Weights of a small transformer language model.
Size: 9 layers, width 128, 2 heads of 64, MLP 512 GELU, vocabulary 32768, 5.98M parameters.
Training: a variant of SOAP for these matrices, 117M tokens.
Each number is 128 + 32 x the weight over its row's rms, rounded and kept within 0 to 255. Layers, rows and columns count from 0. The size above them is the row's rms in percent of the matrix's.

# layer 3 MLP down, 128x512, rms 0.0741, rows 0-104, columns 192-255
size [101  99  99  98  95  95  98 100  98  97 100 100  98 104 100 100  95  97 108 100  98 101  98 105  99  97  97 100  97 108 100  94 101  91  92 101 102 101 100  91 100 103  97 105  98  98  98 101  97 107  93  94 100 100  95 109  98 105 105 100  91 106 103  99 101 102 102 105 104 100 100 105 107 101  97  95 101  97 105 103  97  97  95 102  98 101 101 105  96 100 107 105  98  95 108  93 100  96 104  97 103 103 107  93 108]
[[147 188 124 128 118 160  92 119  87  96 138 182 123 161  67  94 158 117 146 110 109 164 136  89 142  93 136 128  80 158 164  92 115  96 143 140 124  86 122 119 117 130 159  69 134 168 159  63 168 117  96  96 158 146 116 127  98  83 107 102  97  55 161 179]
 [ 98 148 132 134  83 117 111  91 110 161 118 141  87 145 148  94 193  83 137 134 145 152 161 149  91 172 108 126 142 131 124 109 157 159 137 141 130 221 140  74  91 160 120  20 160  91 132 106 155 113 119 105 115 126 151  73 172 132 149 128 127 132  85 144]
 [ 95  70 111  59 107  95  89 106 169  60 145 184 112 155 103 142 114 173 128 106  79 142 162 114 126 172 117 115  76 129  70  98  65 152  52 166 109 175 104 146  66 116 140 113 157 122 159 102 139 117  71  90 124 166  80  92 115 209  82 147  94  99 139 138]
 [146 123 101 135 113 145 105 149 129 136 127 156 118 111 107 186 130  80 144 147 121  81 111  90  77 158 125 136 122 163 208  36 153 107 107 151  36 144 112 133 137 143 120 173 123 102 177 143 154 132  99 157  75 177  91 176  84 131 164 125  84 124 137 111]
 [149 117 143  98  52  97  75  68 107 138 106 114  87 148 153 159 136 141 149 215 121 110 147  93 124 111 114 170 162 126 126 120 171 144  84 108 108 112  87 158 115 125 147 129 123 122  58 124 174 174 167 166 125  84 165 163 124  89 152 112 112 174 105 128]
 [124 184 114 111 118 129 184 131  62 166 133  94 103  57 141 139 114 115 108 121 124 161 166  97 114 156 163 138 201 132 112 130  83  77 128 118 171 181 134 109  85  99 171 142 155 123  63 143  97 111  82 162 117  79 163  78 110 144  69 131 142 124 110 178]
 [131 188 112  88 126  65 150 168 124 143 173 139 191 151 113  70 120 141  56 126  53 152 120 157 122 104 134 135 151 103 146 141 141 136 154  90 116 173 118 146 126 127 148 164 104  93 104 157 161 119 150 128 110 213  90 106  62 190 126 113 147 150 124 170]
 [132 145 143 148  66 110 112 166 166  86 114 160 121 176 151  85 154 168 177  90  91 151 137 113  97 107 109  80 105 113 104 122 180 101  94  84 184  93 146  86 163 181 100 137 138  86 207  95 131 118  96 128 105 167 124 135 126 167 166 102 115 103 146 148]
 [124 127  80 164 186 118 131 145  87 124 102 120 152 142 114 173 127 144 109  47 137 113 139 121 129 171 107 108 105 110 203 146 127 121 108 146 122  97 151 148 128  67 129 204 111 134 136 135 108 138  70 148  93 127  82  84  82 195 144 170 135 105  88 179]
 [158 178 191  71 128 153 157  94 160 150 114 122 120 160 121 118 140 190 190 129 131 138 167 188 116 204 131 122 107 141 104  94 107 182 128 106 130 175 133 165 114 133 135  92 124 113 181  91 134 139  96 188 114 129 116 140 101 147 155 123 118  71 115 116]
 [ 84 165 112 107 132  36 206 109 108 140 143 162  97 164  75 163 126 120 104  68 128 119  94 128 125  83 123 116 137 128  86  99 104  91 109 160 116  87 119 147 134 134 146 112 126 132 136 151  88  87  78 115 135 141 181 111  92 212 143  67 166 145  89 159]
 [ 71 152  80 105 144 116  82 158 115 101 151  89  96 123 111 134  56 167  91 127 156 122 116  74 155 127 196  85 153 145 105  94 175 188 203 118 142 114 124  85  98 161 144 161 131 154 146  95 126 108  78 136 103 114  81 194 117  57 140  98 125 146 125 123]
 [145  87 126 138 117  76 135 110 107 150 140  92 116 156 132 171 145 133  93 117 133 169 161 134 117 139 106 142 126 126 133 157  74 107 166 153 178 206  78 175  66 131 135 145 122 190 136 173 137 100 126 176  89  94 139 131 144 182 138 108 112 143 100 190]
 [102 151 143 161 167 160 137 185 153 118 134 127 177 135 125 126 154 132 175 137 120 127  96 155 110 126 173 117 154 132 247 102  87 165 110 125  86 143 164 126 169 186 118 131 141 182 126 104 168 155 161 104 172 207 220 132 147 101  64 152 111 125 137 111]
 [ 95 115 150 136 140 163 164 127 116  90 137 115  49 108 160 109 104 102 114  93 130  77 157  94  93 103 113 156  74 154 105  73 131  90 117 107 101 192  95 118 110 145 144 116 146 174 133  75 122 135  92 106  79  90 175 149 124 180 163 131 125 118 155 147]
 [100 212 100 124 110  82 175  88 135 122 145  79  95 132 156  83 142 110 115 150 147 134  87 144 166 122  93 155 124 145 104 143 107  47 100 121 132  93  76 149 117 101 138 177 121  78  67 109 111  89 114 157 109 148 152 144  90 170 122 131 162 112 145 115]
 [127 154 102 113 225  67 135 126 158  89 163 121 147  80 172 108 105 147 116  93 119  95 175 137  94 142 149  84 121 139 103 170 114  96 185  81 129 154 129 161  83 139 124  76 114 117 115  47  69 153 128 137  54 131 123  60 133 139 166  98 142 137 188 150]
 [124 154 118 150 106 151 123  52 141 103 154 199 171 134 124  78 102  99 130 111 175 111 129 125  93  76 152 120  32  88 113 142 141 127 127 132 126  61 132 107  87  85  63 161 144  46  94 143 121 171 109  93 137  69 103 137  86 127 109 124 102  81 145 141]
 [160 124 121 148 137 149  96 116  58 132  91 117  81 212 101  56 114 156 122 167  96 147 170 107 143 159  99 104  72 114 116 122 144 106 121 177 134 134 160 133 158 184  86  98 104  69 104 168 109 112 157  98 119 164 147 108 148 175 122  97 118 108 135  99]
 [148 148 125  74 136 110  84 131 185 125 143 134 111 149 151 122 146  91 120 104 162 148 142 125 157 124  67 132 117 168 152  95 146  99 126 137 125 152 158 130 117  86 150 133 114 111 110 209 156 172 112 154 121  98  83 127  66 133 111  52 138 140 155 106]
 [106  97 177 144 108 122 124 203 168  65 141  86  95 113 149 103 109 110 146 106 178  78  96 135 146 100  96  93 129 160 121 172 151 152 124 153 149 117 142 147 190 103 124 102 131 137 149  70 129 149  90 110 148 130 142 129 148 120 139  72 159 165 104 111]
 [ 79 130  95 106 168  81 116 172  76 143 126 176  93  84 149 119 127  92 153 132 174 120  89 115 118 118 150 158 154 148 143  99 132 184 104 141 116 157  76 131 117  77  71  87 174  89 138 177 109 102 143 160 126 181  76 144 113 156 145  85 121 151 167 152]
 [ 91  85  86  46 131 133 209  82 156 103 154 190  94 150 110 147 161 139  84  85 128 131 104 110 163 163 129 139  90 126 115 115 158 185 138 115 119 155 159 187 116 102 135 120 109   6 151 199 144  78 148 124  90  92 114 115 122 140  74 154 153 148  90 123]
 [ 91 155 110 158  97 161 135 137 122 130 151 114 101 142 211 163  75 151 149 155 171 126 102 141 154 145 136 112 164 115 127 176 142  54 168  77 165 123 151 100 132  92  91 104 145  31  96 128 102 151  98 133 119  93 177 141 144 151 130 119 131 149 136  83]
 [115  78  96 197 157 147  94 104 188  98 103 130  70 100 138 173  77 162 116 192 139 118  92 122 186  98 114 169 142 148 131 163 136 118 158 170 135  90 117  95 165 174 135 138 112 168 123  88  98 148 183 142 156 155 146  67 107 114  78  88 158  89 181 132]
 [113 122  92 124 137 122 121 141 145  72 132 158  92 124 117  69 131  88  51  73 102  68 106 115 134 166  69  82 175 112 108 166 126 100  96 176  95 130 111 199 101 149 125 190  52 201 146 170 117 153 130  78 167  80 130 143 176 125 129  67 144 128 118  74]
 [153 129 121 100 120 114 128  65 145 150 136 107 121 126 138 135 173  84  98 175 156 135 139 155 103 151 115 122  95 109  76 100  96 142 118 166  89 129 153  67 129  82  57 156 144  64 120 100 167 184  93 105 109  83 117 123 153 123 159 131  83 175 155  84]
 [166 155 120 102 124 150  36 119 161 104 114 169 100 136  82  83 179 199 191 107 133 113 138 114 135 113 153 126 143 114 105 145  91 163  92  82 213 107  95  81  82 118 211 110 198 140 148 103 134 100 112 164  80 109  78 185 150 139 131 151 105 144 130 106]
 [105 123 178 116 164 123 163  99  99  93 153 166 165 145 144 111 138 170 136 114 119 107 156  98  72 102 134 151  84 143 135 130 121 135  87  98 134 122 151 128 161 109 208 153 132 213 160 136 171 126 144 162  60 162 114 112 135  77 112 139 177 215  82 103]
 [123 154 123 118 167 162 110 106 160 143 114 187  71 140 162 148 109  97 141 118 136 177 125 155  82  95 124 155  85 169 129 178 114 146 121 152 177 100 128  72 180 119 110 159 118 145 129 104 107 112 148 108 157 186  87 140 129  94 119 108 128 158 142 140]
 [136  92 106 140 117  86  92  61 112 127 176 151 138 133 120 160 110 101 118 129 158 119 155 103  74 148  66 160 178 126 102 104 150 157  98 145 144  98 196 119  91 178 153 159 135 125 114  71 158 107 140 149 142 127 161 120 104 200  94 123 185 113 111 162]
 [104 135 149 153 129  98 147 157 137  73  94 176 118 143  96  80 184 116 118 159  92 130 106 128 152 147 151 110 114 136 107 188 169 142 125 167 126 164 158 161  80  94 115  98 142  15 107  99 118  53 158 123 143 135 152 115 156 138  83 176  89 152 107 171]
 [167  72  91 163  78 118 116 222 181 165 145 103 111 165 140 133 132  64 117 142 120 184 138 116  96 114 118 139  79  69 176 109 111 130 132 103 156 154 144 163 145 149 122  82 138 168 154 180 134 122 115 112 139 148 108 109 127 156 112 134 152 138 121 122]
 [170 117 144 105 148  97 186  73 129  72 128 173 100 171 180 171  95 129 138 144 151 142  65 132 103 204 139 146 112 181 121  92 129 145 129 111 159 119 154 127 131 141 125 150 132 131 202  91 107 144 119 115 101  43  97 181 122  75 142  84 129 116  82 160]
 [134  86 124 121  94  60  60 161 190 124 110 134  71 125 162 201 237 163 136 122 167 116 107 101 137 125  60 134 106 128  71 117 144 193 137 198  96 110 159 112 104 157 121 165 144 152 156  65 177 145 125 158  94 118  77  58 117 118  76 129 132 130 151  62]
 [141 122 113 163 145  59  67 165 196 105 131 163 145 137 122 177 100 147  66 115  91 120 124 129  69  64  43 167 141 175 116 107 177  96 113 124 173  57  71 145 148 153 118 169 124 154  79  82 144 103 137 113 101 169 164  69 137 118  80 175 166 104 127 143]
 [155  84 162 128 135 104 134 112 140 136  89 131 113 125 167 135 195 147 133 191 154  84 135 117 144 125 125 109 144 116 111 133 156 157  90 121 112 108 124  76 112 160 108 169 150 149 119  28 187  84 142 120  69 110 165 102  99  99  77 126 130 175 151  90]
 [ 91 138 168 183 141 165 128 115 107  86 132 109 177 193 142 143 130 164 109 158 119  91 117  50 153 113 168 167 116 147  82 143 153 200 122 128 122 136  95 147 177 133 122  94 105 187 160  96 117  95 108 111  82  43 190 143 138  58 135 104 152 106 134 190]
 [160 129 128  84 201 191  96 132 128 151 133  96 122 121 139 131  93 112  96 106 150  99 155 102 124 152 119 133 172 126 100 140  99  99 104 163 136 112 132 157 156 161 123 133 129 158 147  70 123 176 119 168  99 139 109 179  93  66 102 147 124  65 107 113]
 [130 105  67  91 117 168 176 134  90  31 141 135 150  77 120 108 117 112 113 153 198 122 114 119 109 155  78  78 142 170 159 134 111 128 134 143 131  74  85  89 153 103 107 155 202 108 121  85 109 129 124 119 161 111 162 122 133 103  93 148 169 138 151 132]
 [104 119 114 107  74 169  89 163 151 119 144 121 171 127  74 138 122 118 102  87 194 131 118 104 156 123 105 149 195 147 145 105 142 139 131 126 153 136 152 115 126  65 178 158 154 140 157 145 133 161  93  87 141 139  96 158  77 122 120  88 159 138 104 149]
 [102 111 114 115  83 112  90 180 125 123 111  96 131  88 170 111 145 111 136 181  63 148 203  98  91 108 107  89 128 119 126  85 167 202 167  93 119 165 107 130 121 185 162 103 144 155 147 129 124 141 166 163  86 125 149 148 159  99 182  99 171 123 116 112]
 [ 84 115 142  83 113 134  97 124 121 118 115 149 134  83  88 149 130 146 105 157 108  71 135 207 150 134  40 173 194 149 133 127 155 105 144 145  67 161 152 178 154  92 101 139  99 139  68 162 129  83  61 107  85 132 144 129 116 162 156 186 102 160 159 138]
 [149 150 115 103 180 179 122 133 197 168  72 167 122 133 149  93  94  86 138 102  97 123  90 131  94 126  99 129 102 138  69 122  81  86 143  80 151 134 152 106 193 101 101  93  99 141 119 187 141 119 127 163 118 103 143 171  72  99  83 132 149 108 133 127]
 [160 150 170 120 112 174 134  68 108 135 110 145  98  57 105  91 109  82 189 160 149 110 101 152 115  32 127 117 166 130 126 197 113 143 146 134  92  89  87 142 110 172 171 196 184  87 167  98 127  86 169 130 139 113 117 103 145  93 101  88 155 151 138 122]
 [115  87 121 106 127  83 104 166  95 186 161  79 139 132  81 134 179  78 117 176 101 170 131 175 161 148 113 116 132 174 156  84 143 137 131 119 151 113  24 123  87 129  74 130 134 129  70 122  99  90 106 125  73 107 184 172 172 176 127 200 176  99 116 138]
 [156  85 126 106 141 130 101 174 105  95 140  87 137 108 166 163 149  56 134 160  89 142 180 148 153 138  73 181 183 135 114  72  96 121  94 175  98 125 132 130 150 159 161 117  93 115 134 171 135 146 114  64 156 162  96 117 126 115  88 111 113 159 134 128]
 [136 133 110 148 175 139 174  49 129  52  88 124  56 159 112  90 119 182 212  73 191 101 125 147 134  52 123 118  86 143 141 136 147 151 109 175 131 122 219 111 110 161 155 143 134 137 184  49 148 108 137 143 114 138 151 104 123 165  60 136 125 143 133 117]
 [170 136 103 164  89 157  83 102 161 124  48 121 148 116 107 146 145 116 130 100 155 157 137 141 104 108  99  94 113 143  75 122  91  94  83  96 166 162 115 145  61 108 102 176 108 115 135 119  97 156 106 147 142 110 167  80 121 196 150 147 111 112 156 111]
 [131 107 165  95 170 105 104 162  85 121 136 117 142 135 112 147 109 141 136 201 101 123  88  99 135 148  81 106 201 110 154  71 178 143 196 164 158 167 148  87 125 137 102 125 100 125 126 142 112 103 127 120 147 186 100 158 139  92  59 111 114 117  76 153]
 [125 169 104 102 145 129 161 131 150 173 134 137 144 130  81 169  96 103 144 165 149 138 152 158 105 148 105 139  81 153 232 166 186 132  90 133 125 121 119 140 181 154  97 186 154 153  95 133 151 153 144 178 129 122 187 108  91 121 140  83 134 127 120 112]
 [139  81 159 106 120 138 116 127 137 159 155 125 103 140 155 123 166 148 117 126 135  88 137 116  97 154 155  84  86 136 179  82 141 146 176  75 188 148 114 121 117 123 138 114 116 184 156 152  52 109 112 163 110 161  78 167 152 162 164 192  56 119  92 120]
 [102 142 139 114 129 135  83 161 149 149  66  50 149  71 139 114 124 146 114  89  89 122 120 120 123 119  91 154 168 139 156 154 171 103 152 175 177 136 106  87 152 146 161 131 121 166  91 145 125  67 115 197 110 137  88 129 116 155 100 105 150 147  83 151]
 [129 166 147  50 133 132 137 124 144 120 128 141 113  89 137 129 134 143 121 106 178  79 111 211  90 118 139 120 162 165 194 150 152 146  89 109 119 113 155 142 137 114  98  96 102 177 132  90 131  96 132 143 147 121 115 163 132  71 175 137 153 121 142 134]
 [113 140 143 127 118 140 154 108 172  81 111 203 152  46 148 128 162  71  91 170 117 140 130 110  97 125  96 162 134  98 152  81 119 110 117 200 110 151  53 158  97 128  85 121 128 114 162 130  76 117  99 135 108 160  46 129 110 143  80 148 118 120 149 111]
 [117 144  72 132  68 118 145 116 147 130 150 121 150 121 109  58 167 108 180 162 160 148 128 111 143 128 186 196 126  92 128 118 144 149 161 148 107 196 171 128 145 181 154 130 150 138 134 198  78  86 146 142 126 179 151 133 160  75 145 186 120 165 181 132]
 [194 133 118  95  88 196 106 128 122 119 100  72  77 127 163 194 103  81 137  76 125 131  89 134 103 113 115 103  41 143 163 166 110 122  81 131 132 134 114 167 152 151 120 150 106 183 126  96 117  80 161 134 140  86 126  59 118 104 119 202 109 142 104 156]
 [ 84 171 137 120 133 111 143 137 141 107 155 102 155 172 107 123  74 168 122 129 130 114 118 154 144 177 157 105 205  84 115 110 144 182 116 152 110 144 147 141 140 180  81 103 179 163 134 152 117 104 126 126 107 107 192  98 117 101 150 150 104 114 117 183]
 [120 147 115 109  48 135 126 132 133 137 119 184 132  70  90 120  82 199 127 157 143 157  90 144 179 112  77 122 169 135 137 182 105 201 157 215 145 136 132 138 173  77 169 127 193 118  96 118 109 144 113 185 146 139 124 144  94 176 154 128 141  50 153 153]
 [126  94 148 151 127 114  90 177 116 137 134 103  98 121 124  74 165 131 120 144 120 161 117 168 149 152 123 153 103 116 189 122 195  98 164 110 115  75 188 132 107  77 175 127 139 110 144 139 135 126 119 160 145 138 122 129 118  81 114  42 118 200  92 149]
 [124 151 170  66 115 154 110 133 190 116 119 116 154  89 151 163 119 117 131 133 155 163  54 106 149 122 101 121  39  96 112 157 132  95 134  90 112 123 134 142 162 107  75 109 102 108  75 104 106  86 166 166 113  30 147 133 159 133 122 112 100 151 132 167]
 [135 165 130 137 183 158 136 127 103  91 142  97 150  89 173 165 102 104 123 145 176  95 178 173  95 114 151 141 127 115 128  83 129 175 177 123  87 139 129 129 126 148 117 141 100 125 132 194 156  89 163  85 162 125 159 126 179 109  96  58 100 144 138 129]
 [187 179 146 162 146 130 113 143 160  79  52  77 104 168 153 122 106  92 142 137 130  84 131 143 139 105 168 165 172 142 129 164 119 126 121 232  60  93 126 115 224 168 114 185  99 160 127 107 131 129 125 124 187 109  80 118 141 148  98 167 114  91  64 166]
 [143 119  90 164 156 115  78  76 163 118  69  95 148 174 166 130 196  94 139 116 116 111 156 179 148 130  96 167 164  82 155 123  99 182 112  81 128 150 100  85 185 132 136 137 161  22 142 115  88 110 126 154 188 131  68 138 123 170 149  87  79 193 151  76]
 [137 163 103 186 108 146 153 114 120 115 165 133  84 152 158  94 152 147 113 187 179 119  99 164  90 135 161  91  43  92 123 140 142  90 105  97 137 116 142 172 151 113  90  84  94  99 167  91 117  91 115  98 109  96 157 143 163  96 145 106  90 128 172 117]
 [130 159 183 157  95 135 165 173 149 148 112 182  85 203 130 161 117 140 179 114 108 111 152 114  81 147  81  97  85 157 100 115 127 120  96 126 168  62 128 103 106 148 107  99  77 146 108 131 165 112  93 120  89  97 132  71 109 109 141 150 101 150 138 151]
 [131  52  83 217  97 162 109  85 143 104 106 106 125  77 102 100 100 117 143 130 124  91 153 106 131 181 134 167 112 179 111  60 150 133 103  99 143  84  76 108 116 137 108 115 123 160 160 124 156 179 131 148 129 146  87 125 149  60 157 123 107  81 147 159]
 [ 75 202 133  59  98  93  90 120 112 161 145 121  65  92 201 149 125 140 148 141 113 146 172 152 114 133 118 128 103 123  99 161 111 174  90 143 109  80  97 150 139 145  80 163  78 117 101  90 125 142 168 120 129 143 122 144  93 105  93 135 138 139 132 133]
 [118  97 131 129 136 122 152 131 113 138 171 167 125 154 114 142 160 114 175 109  57 142 131 201 154 121 136 160  81 110 175 143 118 193 117 123 129  91 124 132 147 131 134 108 181 189 117 113 160 104 160 146 155 125 128 162 160 118 101 175 115 122  60 165]
 [106 132 150 191 206 156 123 109 145 113 139 101  93 121 154 167 129 172 151 111  99 128  89 101 135  93 199 130  98 150  92 132 175 117  93 146 168 134 133 132 120 120 118  60 153 117  86 147 119  98 167 109 130 116 141 170  55  62 121  61 118  82  87 149]
 [111 148 121 158 128 147 187  86  73  83 187 124 169 125 110 103 102 124 125 142 133 175 174 108 168 163 126 163 101 109 223 113 131 175 116 142 112 155 133 107 107 160 178 147  23  96 130 139 136 128 100 170 145 104 158 109 127 157 115 142 102 124 156 140]
 [172  79 141 115  95 124 161 168 113 176  96 215 102 170 136 118 160 146 139 115 130  87 147 133  95 139 119 154 226 168 188  89 155  99 173  88  99 143 179 131 181 168 170 140 153 137 206 120 163 135 155 102  83 131 142 194 111 214 119  66 137  98 165 129]
 [103 112 147 132 113 143  92  92 134 120 144 120 131 112 183 157 186 108  91 118 138 159 100  71 123  93 103  43 139 149 161 133 134 138 128 132  88 178  89 122 125  97 128 192 131 112 131 101 161 122 115 143 139  77 124 157 122 178 168 133 147 133 135 113]
 [ 74  80 154 178 124  82 102 129 151 155 132 104  82 133 139 163 165 140 174 141 147 113  89 108 159 129 136 180 122 181 104  40 162 112  87 153 137  75 118 116 149 104 161  76 161 111  98 173 126  94 107 179 128 112 107 109  74 104 143 150  76 152 113 152]
 [148 190 124  75 130 106 191 122  74 106  82 183  91 183 111  84  72 177 151 171 143  79 125  92 142 137  99  96 166 158 132 175 124 100 117 171 177 112 132 136 116 137  87 170 119 112 210 144 106 101 184  99  67 112  93 116  81 140  56 143 136 130 100 145]
 [150  88 130 174 152  89 169  84 119 127 119 165 197  50  85 194  76 113 159  95 140 143 137 148 135 164 120 124 111 112 107  62 139 175 138 126 135  74 137 134 105 127 105  88 128 142  60 171 143 130  73  75 143  91 140 107 143 114 133 110  96 110 124 148]
 [159  83 152 158  91 150 158  83 182 134 142 105 107 135 140 146 115 101 128 124 158 140  91  71 150 159 104 141 122 137  79 129 119 104 160 119 141 141  84 141 173  84 165 182 114 123 153 136 164 145 110 111  97 116 147 111 130 137 136 137 154  78 165 146]
 [162  79 147 113 211 134 152  82 157 131  79 115  83 162  94 125 177 160 151 107 157 144 166 117 111 135 131 163 107 120 108 119 176  97 111 122 119 114 124 134 145 134 160 118 184 124 130  74 167 163 147 120 157  98  70  57  92 117 125 118 162 139 160 135]
 [136 143 156 154 109  94 173 100 139  96 147 159 103 151 168  86 170 109 182 110 151 163 185 160 117 171  84 190 191 151 126  95  55 134 117 176 107 138 169 151 148 104 156 133 117  75 137 154 116  77 127 162 164 176  70 156 132 152 124  64  99 146 122 102]
 [ 95 131  99 124 193 106 181 181  69  92 135 128 152 132 105  66  57 110  30  98 133 129 119 180 111 113 164 154 101 118 111 165 187 139 121 104 139 106 175 160 110  59 113 115  78  98  99 142  72  98 118  95 123 116 140  94 136 136  94 113 152 134  90 139]
 [132 169 123 110  63 101 119 106 155 101 108  90  78 158  86 111 117 137 140 100 163 161 140 177 138 148  99 160 155 197 137 166  75  86 174 147 138 114 142 106  73 142 188 139  77 203 107 192 149 129 137 130 182 112 182 132 127 102 116 157 136 120 148 143]
 [145 124 136 164 115 147 114 116 137 122 144 132  91 240  86 158 113 199 116  98 164 173 116 110 118  67 106 166 111  91 101 185 134 184 134 100 139 113 121 140 101 135 156 115  92  86 116 144 162 134  52 123 156  75 111 126  86 149  61 126 129 188 168 146]
 [155 158  75 108  79 161 152  45  73 120 128 128 154  83 148  81 113 124 104 194 146 109 117 161 124 153 145 125 106 110 106 139 127 107 110 117 115 184 191 144  75 120  99 129 112 107  65 126  99  97 189  82 124 104  97 113 153 209  86 197  95 141 152 145]
 [169 140 108  96 175 148 108 143 153 162 159 124 133  53 158 121  97  94 106 169  76 130 148 164 136 146 142 107  95 137 125  85 115 135 108 130 103 155 110 125 143 123 135 233 120 110 124 172 148 161 126  66 158 195  77 150 147  79 117  62 168 125 133 111]
 [142 151 145  49 144 168 122 100 176 165 129 101 121 112 179 119  97 103 119  88  82 134 153 108 124  94 145 113 156 113 104 129 123 195 116 131 152 111 158  86 143 128 139 161 111  84 128 173 163 128 167 120  82  94 192 165 139 164 129 122 111 137 142 132]
 [172  78 112 165 169  82 140  96 135 107 144 147 188 125 154 106 152 107 150 102 121 105 176 174 102 204 147 158 124 114 138 197 112 118 148 209 128  80  96 155  93 101  93 166 162 191 106 138 150 142  96 171  75 182 135 105 148 123 108 124 157 145 100 116]
 [169  88 124 144 193 168 136 113 111 170 160 148 136 111  68  99 159  90  98  74 110 112 150  94  74 119 117 165 108 141 151 114 121 111 143 127  92  72 142 116 168  87 122 131 118 108 127 147 152 182 121  92 162 122 112 141 175 211 134 134 108 166 103  98]
 [124 115 120 104 136 108 122 175 101 136  86 120 124  90  73  86 117 138  81 135 127 100 194 117 180 149  92 131 153 166  97 205 128  97 172 112 156 130 139 111 132 154  47 159 123 153 157  20  54 134  78 142 165 125  66 134 107 160 157 128 178 143 143 127]
 [118 124 129 137  68 165 138 145 123 124  64  88 101 129 225 108 137 147  95 136 159 119 109 134 120 148 135 126 182 141 202  88 154 162 114 203 101 106 189 112  50 195 143 102 156 184 162 143 167  81 123  96 141 159 119 134 116  94  99 117 120 128 199  81]
 [121 184 107  99 121 124 171  89 123 104 100 144 130 141 122 159  52 144  72 131  91 103  82 129 156 112 127 102 195  99 118 123 165 169 120  80 120 165 160  80 134 200 132 195 107  80 148 107 128 112 199 128 130 120 111 139 107  46 144 167 165 157 150 161]
 [131 148  86 112  93 134 153  90  85 172  72 142 182 166 187  94 131  85 146  70 130  90  84 150 143 104 114 104 116 145 187 167 121 118 115 170  85 156 152  85 114 143 177  76 134 166 161 141 143 121 106  74 150 196 136 200 172 103 144 103 115 123 114 130]
 [157 151 132 147 145 103  79 114 157 122  71 130 147  91 140 153  57  62 170  92 122  94  88 157  89 154 138 163 201 121 126 148  99 136 110  98 115 160 109 114 148 108 134 188 114  72  96 130 117 109 133 140  96 122 130 151 105  92 140 169 158  75 160 170]
 [154  76  96 130 175 139 147 147 113 132 144 186 154 124 127  99  90 173  91  85 169 135 101  83 108 143 123 183 149 100 112 161  49  95 143 214 161 153 164 157 159 113 107 173 144 111 147  60 126 116 113 139 126 164 130 118 123 168 145 107 147 123 134 122]
 [125 146 134 117 178 164 112 154 178 113 150 119  92 123 145 112  96 147  96  92 140 132 157 160 119 162 168 143  77 184 175 116  69 165 105 105 124 112 158 182  98 161  89 122 113 199 163 162  87 130 143 177  74 131  98 108 130 184 148 147 171 154  72  95]
 [140 147  98 173 186 111 109 140 156 142 147 178 100 113 146 112 119 127 144 144  87 109  71 176 165  74 121 145 125  96 135 145 115  76  96 161 132 170 118  57 205 137 128  66 162 104  81 140 113  64  89  94 147 228 198 153 126 116  91 139 169  97  89 156]
 [171 160 133 150 161  96 142 172 196 158 173  76  94 158  78 156  91 149  97 170 167 121  69 182 108  24 130 144 105 189 131  90 144 180 139 123 155 129 130  97 136 125 111 119 174 151 145 167 127 144 134  80 154 137 174 121 148  91 113 125 165 124 152 145]
 [103 101  95 100 196 116 139 137 184 167 122 134  68  81 167 118 156 115  65 188 144 124 132 125 137 122 162  94 168  95  86 170 174 170 139 111 121 134 133 154 170  71 178 102 152 153 150 189 130 123 175  72 124 101 138 194 141 119 106  64 154 176 159 140]
 [181  86 137 140  96 190 107 127 148  88  89 152 115  88 143 194 166 127 153 135 121 147 141 108 164 128  48 147 128 172 179 136 162 125 149 110 137 137 160 140 113 107 144 143 135 131 171 114 132  97 102 159  99 138 147 170 134 106 136 112 113 162  93 148]
 [138 108 126 184 119 123 126 153  83 152 110 116 103  83 138 119 177 162 152 136 124 132 144 108 175 137 108 165 101 124 130 113  83 102  77 126 138 136  85 142 106 136  86 142 133 152 113 132 123 134 148 131 149 179  85 134  89 184 115  91  75  73 128 132]
 [117 121 123 113 116 161 158 134  89 152 160 158 148 165 100  66 166 117 134 125 114 127  93 128 110 110 127 202 145 181 143  91 135 106 135 115 141 153 120 141 119 139 128 108  75 160 114 134 164  83  92 188 132  95 133 111  80 193 123 121 152 174 126 120]
 [145  85 115 152 121  55 109 129 105 131 125  96 102 111 178 109 146 138 119 149 102 123 121 138 151 188 175 143  83  93 123  49 146  47 109 171 172 105 106 124 160 121  72  54 112  87 102 157 140 127 104 180 109 131 126  61 166 123 101 107 166 122 164 148]
 [118 177 144 170 100 148 180  65 138  99 122  97 125 141 186  75 100 128 167 157 165 111 114 141 136 110  97 165 115  91  90 153 131 102 152  88 169 162 179 118  88 182 153 164 123 118 134 161 125 122 123  98 103  92  85 153 117 122 132 116 115 166 139 127]
 [121 114 107 107 161  62 112 111 115 174 126 138 162  53 117  94  90  94  99 159 131 144 123 164 112  94 129  82  71 163 189 145  98 173 135 164 132  44 127 153 131 231 151  84 177 158  92 143 148 100 137 117 177 137 165 139  85 113 151  70 161  69 135 123]
 [140 145 152 104 163 157 114 161 142 229 170 113 111 143 143 128  45 142  81 161  66 130 115 152 130 157 119 160 151 143 133 132 127 167  97 116 104 143 123 128 154 144  93 106 103 142 143 116  90 157 106 154 113 130 166 107  73 199 128 181  63 125 139 130]
 [142 155 152  93 103  77  96 135 123 108 131 176 175 128 102 148  81 187 136 116 139 128 132 125  95 164 145 103 168 130 165  70 170 158 122 160 169 161 158 135 158 138 123 178 143 149  84 144 166  89 163 160 137 120 181 125 128 134  53 162  87 154 154 113]]